python train.py --n_layer=25 --d_model=64 --n_head=2 --n_kv_head=2 --head_dim=32 --d_mlp=256 --vocab_size=2048 --activation="tanh_gelu" --norm="layernorm" --norm_place="pre" --norm_eps=1e-06 --positions="learned" --qk_norm=false --attn_scale=0.177 --bias="all" --tie_embeddings=true --parallel_block=false --init="normal" --init_std_qkv=0.0174 --init_std_o=0.00246 --init_std_up=0.0174 --init_std_down=0.00246 --optimizer="soap_variant" --lr=0.00937 --beta1=0.95 --beta2=0.99 --weight_decay=0.03 --lr_head=0.0108 --grad_clip=0.5 --warmup_steps=200 --schedule="wsd" --decay_fraction=0.768 --decay_shape="linear" --final_lr_fraction=0.0 --batch_tokens=32768 --seq_len=256 --doc_mask=true --train_tokens=119700000 --steps=3653 --dataset="wikipedia_en"
Each number is 128 + 32 x the weight over its row's rms, rounded and kept within 0 to 255. Layers, rows and columns count from 0. The size above them is the row's rms in percent of the matrix's.

# layer 2 attention key, 64x64, rms 0.0821, rows 63, columns 0-63
size [ 92]
[[139  89  94  91 144  88 121 168 123  76 161 115  79 162 109  96  89 110 170  65 166 130 104 142 156 100  95 127 129 142  98 109  91  95 141 119  82 125  44 132 102  98 148 201 111  95 115  74 125 124  98 113 110 175  99 165 136 129 148 107  93 105 108 176]]
# layer 2 attention value, 64x64, rms 0.175, rows 32-55, columns 0-63
size [ 90 100  86  92  97  81  78 112 110 106  91 112  84  99 108  86 118 126 110  96  89 101 117 126]
[[ 90 141 161 100 136 114 118  93 142 153 102 114 140 118 107 126 126 183  97 100 178  78  83  94  85 149 148 117 134  61 111 102 112 138 121 150 166 143 120 173 112 133 113  42 158 161 176 102 139 206 114 168 138 124 151 185 112 109 198 103  95 136 120 137]
 [132 184 137  86  99 148 124 151 123 110 114 102 144 150 119 108 130 117 169 114 184 157 140 224 109 102 122 146 148 186 137 197 121 121 145 165 166 119 170  59 165 112 106 128 164 131 109 137 161 129 184 150 106 136 136 146 141 147  74 180  99  99  66 141]
 [151  99 144 168  95 114  64  89 119  91 161  91  86  93 133 128 159 150 121 128 131 198 111  69  95 188  84 139 142 111 130 152 160 132 100 131 169 148 118  92 142 154 100 164 116 157 134 109  64  63 107 105 165 128 162 148 118 150 139 156 154 185 119 184]
 [150 170  82 159 143 158 176 124 137 146 119 136 166 130  81  88 116 132 168 133 110  62  79 129 150 113 147 135  92 108 145  61 105  98 123 132  74  85 129 147  97 141 184 110  78 104 120 154 118 172 158 119 105 136 141 122 172  95 167  61 141  69  97  83]
 [128 111 164 142  88  95 107 138 154  97 171 139 139 143 126 148 134  99  49 171 154 154 172 141 122 111 157 158 124 112 123 128 131 155 142 131 111 121 167  65  85  90  40 103 185 127 102 145 184  69 132 134 116 153  56 137  83 121 133 162  90 143  93 116]
 [203 138 143 109 133 131 136 102 151 171 137 184 151 146 120 120 200 175 115 149  54 160 154 118 150 137  82 170  67 130 148  76 126 168 157 141  80 121 133 121  89 119 183  86  89 125 152 128 162 131 167 141  94 125 137 143 103 112 175  72 125 150 107 115]
 [141 123  99 155 132 134 113  88 141 127 110 119 197 139 148 102 128 167 121 130  90  90  91 147 174 132 107  86 127 104 153 130 160  82 135 116 138 106  67 137  63 118 184  48 170 142 167 102  90 140 108 119 160 144 112 142 135 123 227 126 178  94 105 135]
 [173 119 123  98 141 140  71 102  98 156 117  63 147 129 120 146 155 189 137 123 152 162 124 122 128 133 102 110 168 113 144 156 167 165 106 146 141 184  78 149 148  98 129 149 112 156 141  92  52  86 166 126 112 158 124 141 100 235 157  82 152 137 105 118]
 [144 139 159 156 134 103  94  87 116  69 203 177 128 106 161 101 154  75  63 184 145 108 116  76 105 142 126 156 108 105 161  92 128  69 126 113 153 113 109  84 143 129  86  66 144 141 146 134 129 136 134 165 150 117 155 160 113  74 140 142 151 171 156 180]
 [139 129 125 116 156 171 154 178 105 166 144 160 135 152 160 124 141  95 141 175  78 126 110 152 160 105 129 138 119 150 150 130 121 101 141 134  48 126 130 138 139 108 177 184  51 111  65 191  82 122 192 101 107 152  96 100 160 160 127 109 167  80 164 132]
 [128 144 176 116 152 159 175 148 126 197 162 151 125 151 141 127 140 110 149 197  80 131 148 134 107 113 108 151  71 154 119  86 129 140 183 105  70 103 161  77 143 144 127 123  64 137 131 147 158 145 142 136  26  84 119 146 142 101  84 101 123 165 141 133]
 [ 86 128 154 157 158  93  83 146 167 133 186 118 154 129 115 179 103  49 138 139 217 128 123 137 139 146 192 108 140 106 144 145  94 110 137 102 219 156 183  94 144  85  96  96 128  93 129 139 152 125  96 122 135 156 146 139 166 145  92 111 125 133 128  99]
 [ 67  72 151 128  72 120 102 180  95 153  82  91 124 119 118 170 139 152 165 133 114 120 153 166 125 150 153  43 107 143 136 143 158 149 126  84 101 113 131 136  78 115 106 141 166 156 133 152 101 112  47 108 146 162  55 101 114 114 143 146  77 121  94 129]
 [127  93 141 167 141 128 130 126 170 151 187 136 130 107 125 155 106 118  74  80 201 125 110 149 211  95 128 168 125 134 165  69  93 108 140 112 166 129 112 155 107 139 145  92 130 144 155 136 174 138  84 151 189 179 132 112 162 129 152 121 173 184 144 177]
 [151 159 116 134 154 125 111 173 139 122 144 179 149 144 144 151 130  35 114 168 150  94 118 110 135 119 231 113 102 118 143 137  76 108 147 119 161 147 168  73 158  55  91 150 151 102 123 133 133  97 144 155 118 130 132 154 181  93  83 144 117  91 146  84]
 [ 96 184 106 103 101 141 149 155 139 136  86 179 132 120 159 109 141  93 147 130  95 130  96  81 106  61 164 142 151  84 119 143  81 107 109 145  43 105 169 146 143 130  96 166 126 121  45 156 171 149 154 149 131 137  98  99 148 103 117 178  77  93 151 120]
 [141 175  93 102 120 130  88 195 130  59  79 122 115 144 153  89 123 158  94 126  99 105  81 111 138  88 149  86 143 121  94 128 116 123  90 154 198 193  83 149 105 139 139 130 145 131 163  77  80 176 142 166 131  80 107 162 112  89 142  86 134 104 152 113]
 [ 75 132 170 168 170 114 164 131 173 211 125 147 187 133 148 165  84  65 135 141 131  97 133 138 156 104 157 102 116 120 130 160 120 112 205 101 130 112 178 116 141  82  91  91 160 106 129 152 194 111 107 139 129 157 138 122 181 119 124 167 131  85 146 112]
 [177 134  91 188 139 150 174  89 129 131 153 107 175 131  91 114 119 122 188 113 190 123 129 142 188 145 123 113 170  91 172 114 112 110 105 144 162 109 129 119 105 129 169  96 161 173 181  85 114 136 100 134 137 185 196 141 171 149 169 136 135 147  68 104]
 [122 130 125  45 176 155 118 105 120 183  99 130 150  82 130 122 146 153  78  76 133 111 106 113 100  74 127 120 143  84 156 146  75 115 115 133  92 154  87 189 155  78 162 102 108 131 117  97  87 142 162 107 117 114 129 107 110 146 164  61 164  86 160  78]
 [ 94 131 150 121 144 173 104 139 136 188  97 103 163 134 127 148 179 104 179 101 168 136 102 116 145 105 128  53 176  75 152 180 104 150 106 134 149 180 139 116 125  49 163 136 120 141 113  89 100 116  86 113  90 159 140 113 133 178 125  73  89 133 130  75]
 [130 110 133 133  96 139 156 136 140 143 117 158 141 147 155 106 122 123 116 145  55 128 128 157 180  93  57 149  95 167 116 138 169 106 152 120  60  54 126  81 111 128 136 127 135  93  94 201 139  54 112  98 132 133  69  90 150 104 135 174 124  88 131 168]
 [177 114 136 121 110 127 110 132 151  63 109 129 126 114 125  58 128 160  80  99 122 125 108 107 144 121  96 127 132 147 125  98 163 122 107 135 144 190  62 197 114 161 149 139 105 104 167 128 113 180 174 143 138  89 146 122  69 117 199  43 145 137 157 110]
 [165 152 114 140 117 128 153 168 106  85 131 141 112 171 127 104 179  93 175 168  83 151 134 148 169 141 110 137  89 170 131 111 139 124 115 148 102  84 140  64 135 113 152 203  44  80  73 166 116  73 163 105 105 130 134 107 163  95  92 114 134  97 113 144]]
# layer 2 attention output (transposed), 64x64, rms 0.158, rows 32-55, columns 0-63
size [ 98  86  90  89 106  73  85 107 119 105  77 103  90 107 122  89 121 103 117  84  76 107  97 140]
[[146 143  91  69 198 181  93 128  91 129 166  82 115 174  99 163 161 161 156 137  96 133 105 154 137 118  78 158  99 103  71 114 184 108  91 141 117  57 102 109  56 126 153 106 100  97 156  79 134 131  83 117 165 114 135 137 149 126 110 129 146 116 136 147]
 [141 105 141 118  95 124  74 133 109 121 153 115 155 110 183 173 160 101 121 122  87 148 160 138 154 128 209 131 133 116 149 139 185 108  85 122 149 170 166 175 150 128 135 113 167  88 137 132 150 130 139 121 207 135 101  96  82  87 145 128 182 169 212 107]
 [107 149 101 137 145 168 150 120 154 119 138 109 137 112  84 120  99 109 168 135 164 152  61  99 106 112 129 131 111 115 120 121  11 155  79  67 103 109 121  90 163 155  65 133  88 149 133  81 149 144 136 134 129  49  86 123 153 120 115 162 127  93 118  96]
 [180 129 131  91  74 135 169 107 150 145  78 126 147  93 124 105 141 122  98 112 115 113 162 127 148  84  92 127 138 136 153 150 209  74 146 114 125  91 162 143  99 140 172  57  90 110  93 142 107 109  76 143 140 188 161 112 132 160  98 105  80 167  80 170]
 [138 133  84 110 159 148 124 167 130 173 125 135 129 197  97 108 172 132 166 115  71 138 102 157  87  78 165 165  87 149 188 126 156  74 168 173 162 157 149 127  76 115 180 161 108 149 158 142  96 175 157 100 122 107  99 145 180 150 164 124 145 129 118  94]
 [172 103  67 106 146 139 184 131 209 125 135 130 130  93 111 109 135  82 130  68 138 136  80 143 163  51 145 132 137 144 164 144 102 105 137 145 109  96 145  93 128 165 173 127  74 107  81 113  98  99 100 115 160 192  91 154 166 168 142  94 109 138 101 134]
 [180  88  71  83 128 134 127 157 119 139 136  99 130 174  95 139 143 165 108  72 148 158 155 157 143 115  72 164 111 110  89  75 151 125 122 148  58 104  95 128 107 117 182 119  55 112 109  83 139 165 148 133 114 157  91 132 162 173  78  89 109 141 112 167]
 [113 115 155 121 128 147 142 161 138  92 161  90 117  33 104 124 113  83 111 134 119 142  89 142 167 183 158 142  89 186 171 110 157 141 118 100  97 101 111 150 111 167 106 180  68  92 126 133 131 184 141 122 100  91  88 141 125  44 108 101  90 116 148 130]
 [161 145  69 146 126 165 118 147 151 153 101 100 166 225  90 141 149 158 208 131 146 176 129 118  73 110  89 122 130 101  68 144 103 164 100 158 126 121 159  73 115 143  81 146  82 143 160 100 101 132  89 104 123  94  96 147 155 159 120 120 136 119 108  96]
 [168 111 152 160  23  54 151 113 162 101  93 137 136  69 142  58 115 128 124 108 141 132 124 145 152 144 139  85 165 145 179 149 156 146 178 132 145 166 118 150 123 158 111 139 145 145 152 162 100 125 154 152  77 177 154 125  92 129 114  97 101 159  91  87]
 [101 104  97 139 123 107 169 117 164 102 104 102 170  92 144 125 132 109 144  59 133 127 131 116 124 100 132  42 181 108 146 148 105 176 126 136 170 148 158  88 114 152 146 129 171 105 132 157  51  79 101 109 159 192 155 141 121 123 184 102 160 112  84  79]
 [ 84 196 153 103 171 198  92 128  81 194 115  86 132 149 120 141 107 181 148 128  93 132 161  63  78 157  91 116 109 153 115  94 156 135 106 132 146 115 130 163  58 122  81 148 153 112 149 121 136 149 143 111  97 107 114 105 122  79 139 123  61 108 147 143]
 [101 175 121  79 170  98 136 123  99 147 171 149 108 171 133 140 104 166  62 107 129 134 124 165 150  88 109 187 116 121 171  91 123 119 174 156 145 169  40 164 131  92 162 119 133 113 161 135 204 154 184 156 146 153 166 142 132 148 168 106 146 117 133 136]
 [161 118 113 142 184 192 136  90 123 172  92  60 135 169 114 146 105 181 192  86  95 162 180 131  87 134  95 133 142 114  85 114 110 138 104 153 108 151  93 121  64 139 134 145 111 143 108 115 146 163 178 149  66 121 120 104 173 163  94 120 137  98  87 139]
 [132 193 186 155  96 121 137 122 162 200 134 166 127 176 154 164 201 161 132 146 128 144 116  94 100 139 119 141 150 129 153 155 196 143 125 166 164  80 185 161 123 141 117 128 156 139 136 178 131  84 104 133 147 160 116 120 145 159 162 114  82 174 186 125]
 [169 122 139 198  20  58 104  96 125 124  90 170 116 150 133  73 149 115 122 162 122  96  55 113 123 113 147  99 148 116 124 162 172  96 160 155 152 116 170 114 121 135 113  67 174 121 161 153 124  79 100 120 128 148 115 117  92 125 147 115 126 151 134 102]
 [166 128 153 113 118  73 112 141 115 158 232 176 123 138 111 169 162 143 117 159  98 128 145 109 126 172  93 170  82  86 119 120 159 147 121 126 108  66 178 130 158 101 105 121 121 144 160 180 126  66  84 100 148 130 175 153 142 119 118 115  59 154 129 119]
 [137  95  86 141 119 127  77 103  68 102  70  81  87 176 159 147 168 152 113  62 146 129 120  86  75 114 123  91 178 116 102  70 150 134  97 155 118 111 117 136  71 153 153 133 157 108 111  91  83 134 154 142 118 145  58  97 102 172 141 114 102 144 150 135]
 [144  99 113 126 134 180 114 127 139 163  81 116 171 107 114 151 107 132  47 133 138 123 181 115 141 111  88 164 125 161  91  91 108 123 101  93  93 102 136 107 111 127 131  46 108  60  63  74 165 156 102 104 129  97  87  94 121 105  84  88 123 134 113 170]
 [132 111 172 111 117 124 128 129  83  94 124  45  84  89 111 120 115 152 162  98 112 143 116 162 150 180 153  77 116 125  84 125 230 134 117 124 103  85  86 149  92 167 107 189 104 147 150  94 115 121 100 153  81 150 102 150 104 117  76 122  97 155 142 140]
 [118 142 178 161 128 105 135 117 116 159 136  99 113  79 142 142  96 122  66 114 140 132  97  85 138 156 155 113 134 180 151  42 146 173 142  87 111 119  78 154 100 201  92 120 132  72 119 111 192 109 130 135 108 151  91 130 108  82 129  79  75 160 156 145]
 [169  49  92 137  65  57 141 108 138 103  89 126 133 145 123  87 132 115 125  54 150 158 113 140 121 108 129  92 160  88 141 130 100 109 147 145 125 205 130 128 139 115 152 123 111 149 139 121 120 153 214 141  82 175 121 107 116 189 119 111 134 139  91  84]
 [161 114  86  82 140 135 146 144 118  82 167 140 106 116 125 122 115  70 142 146 121 147 138 132  89 120 112 155  90 118 180 115 139  61 145 104  44 114 109 115 148 149 117 166  41 192 110 151  96 121 103 120  78 116 147 165 148 160 101 136  63 144  88 154]
 [148 110 155 137  57  54 166 106 182 129 107 185 152  53 143  83 108  85  93 116 143 135 106  92 143  97 158 111 147 123 183 167  86 110 138 111 159 150 199 124 164 118  98  83 138 117 110 167 131 101 119 120 140 165 157 101 108 133 150 122  91 157 109  97]]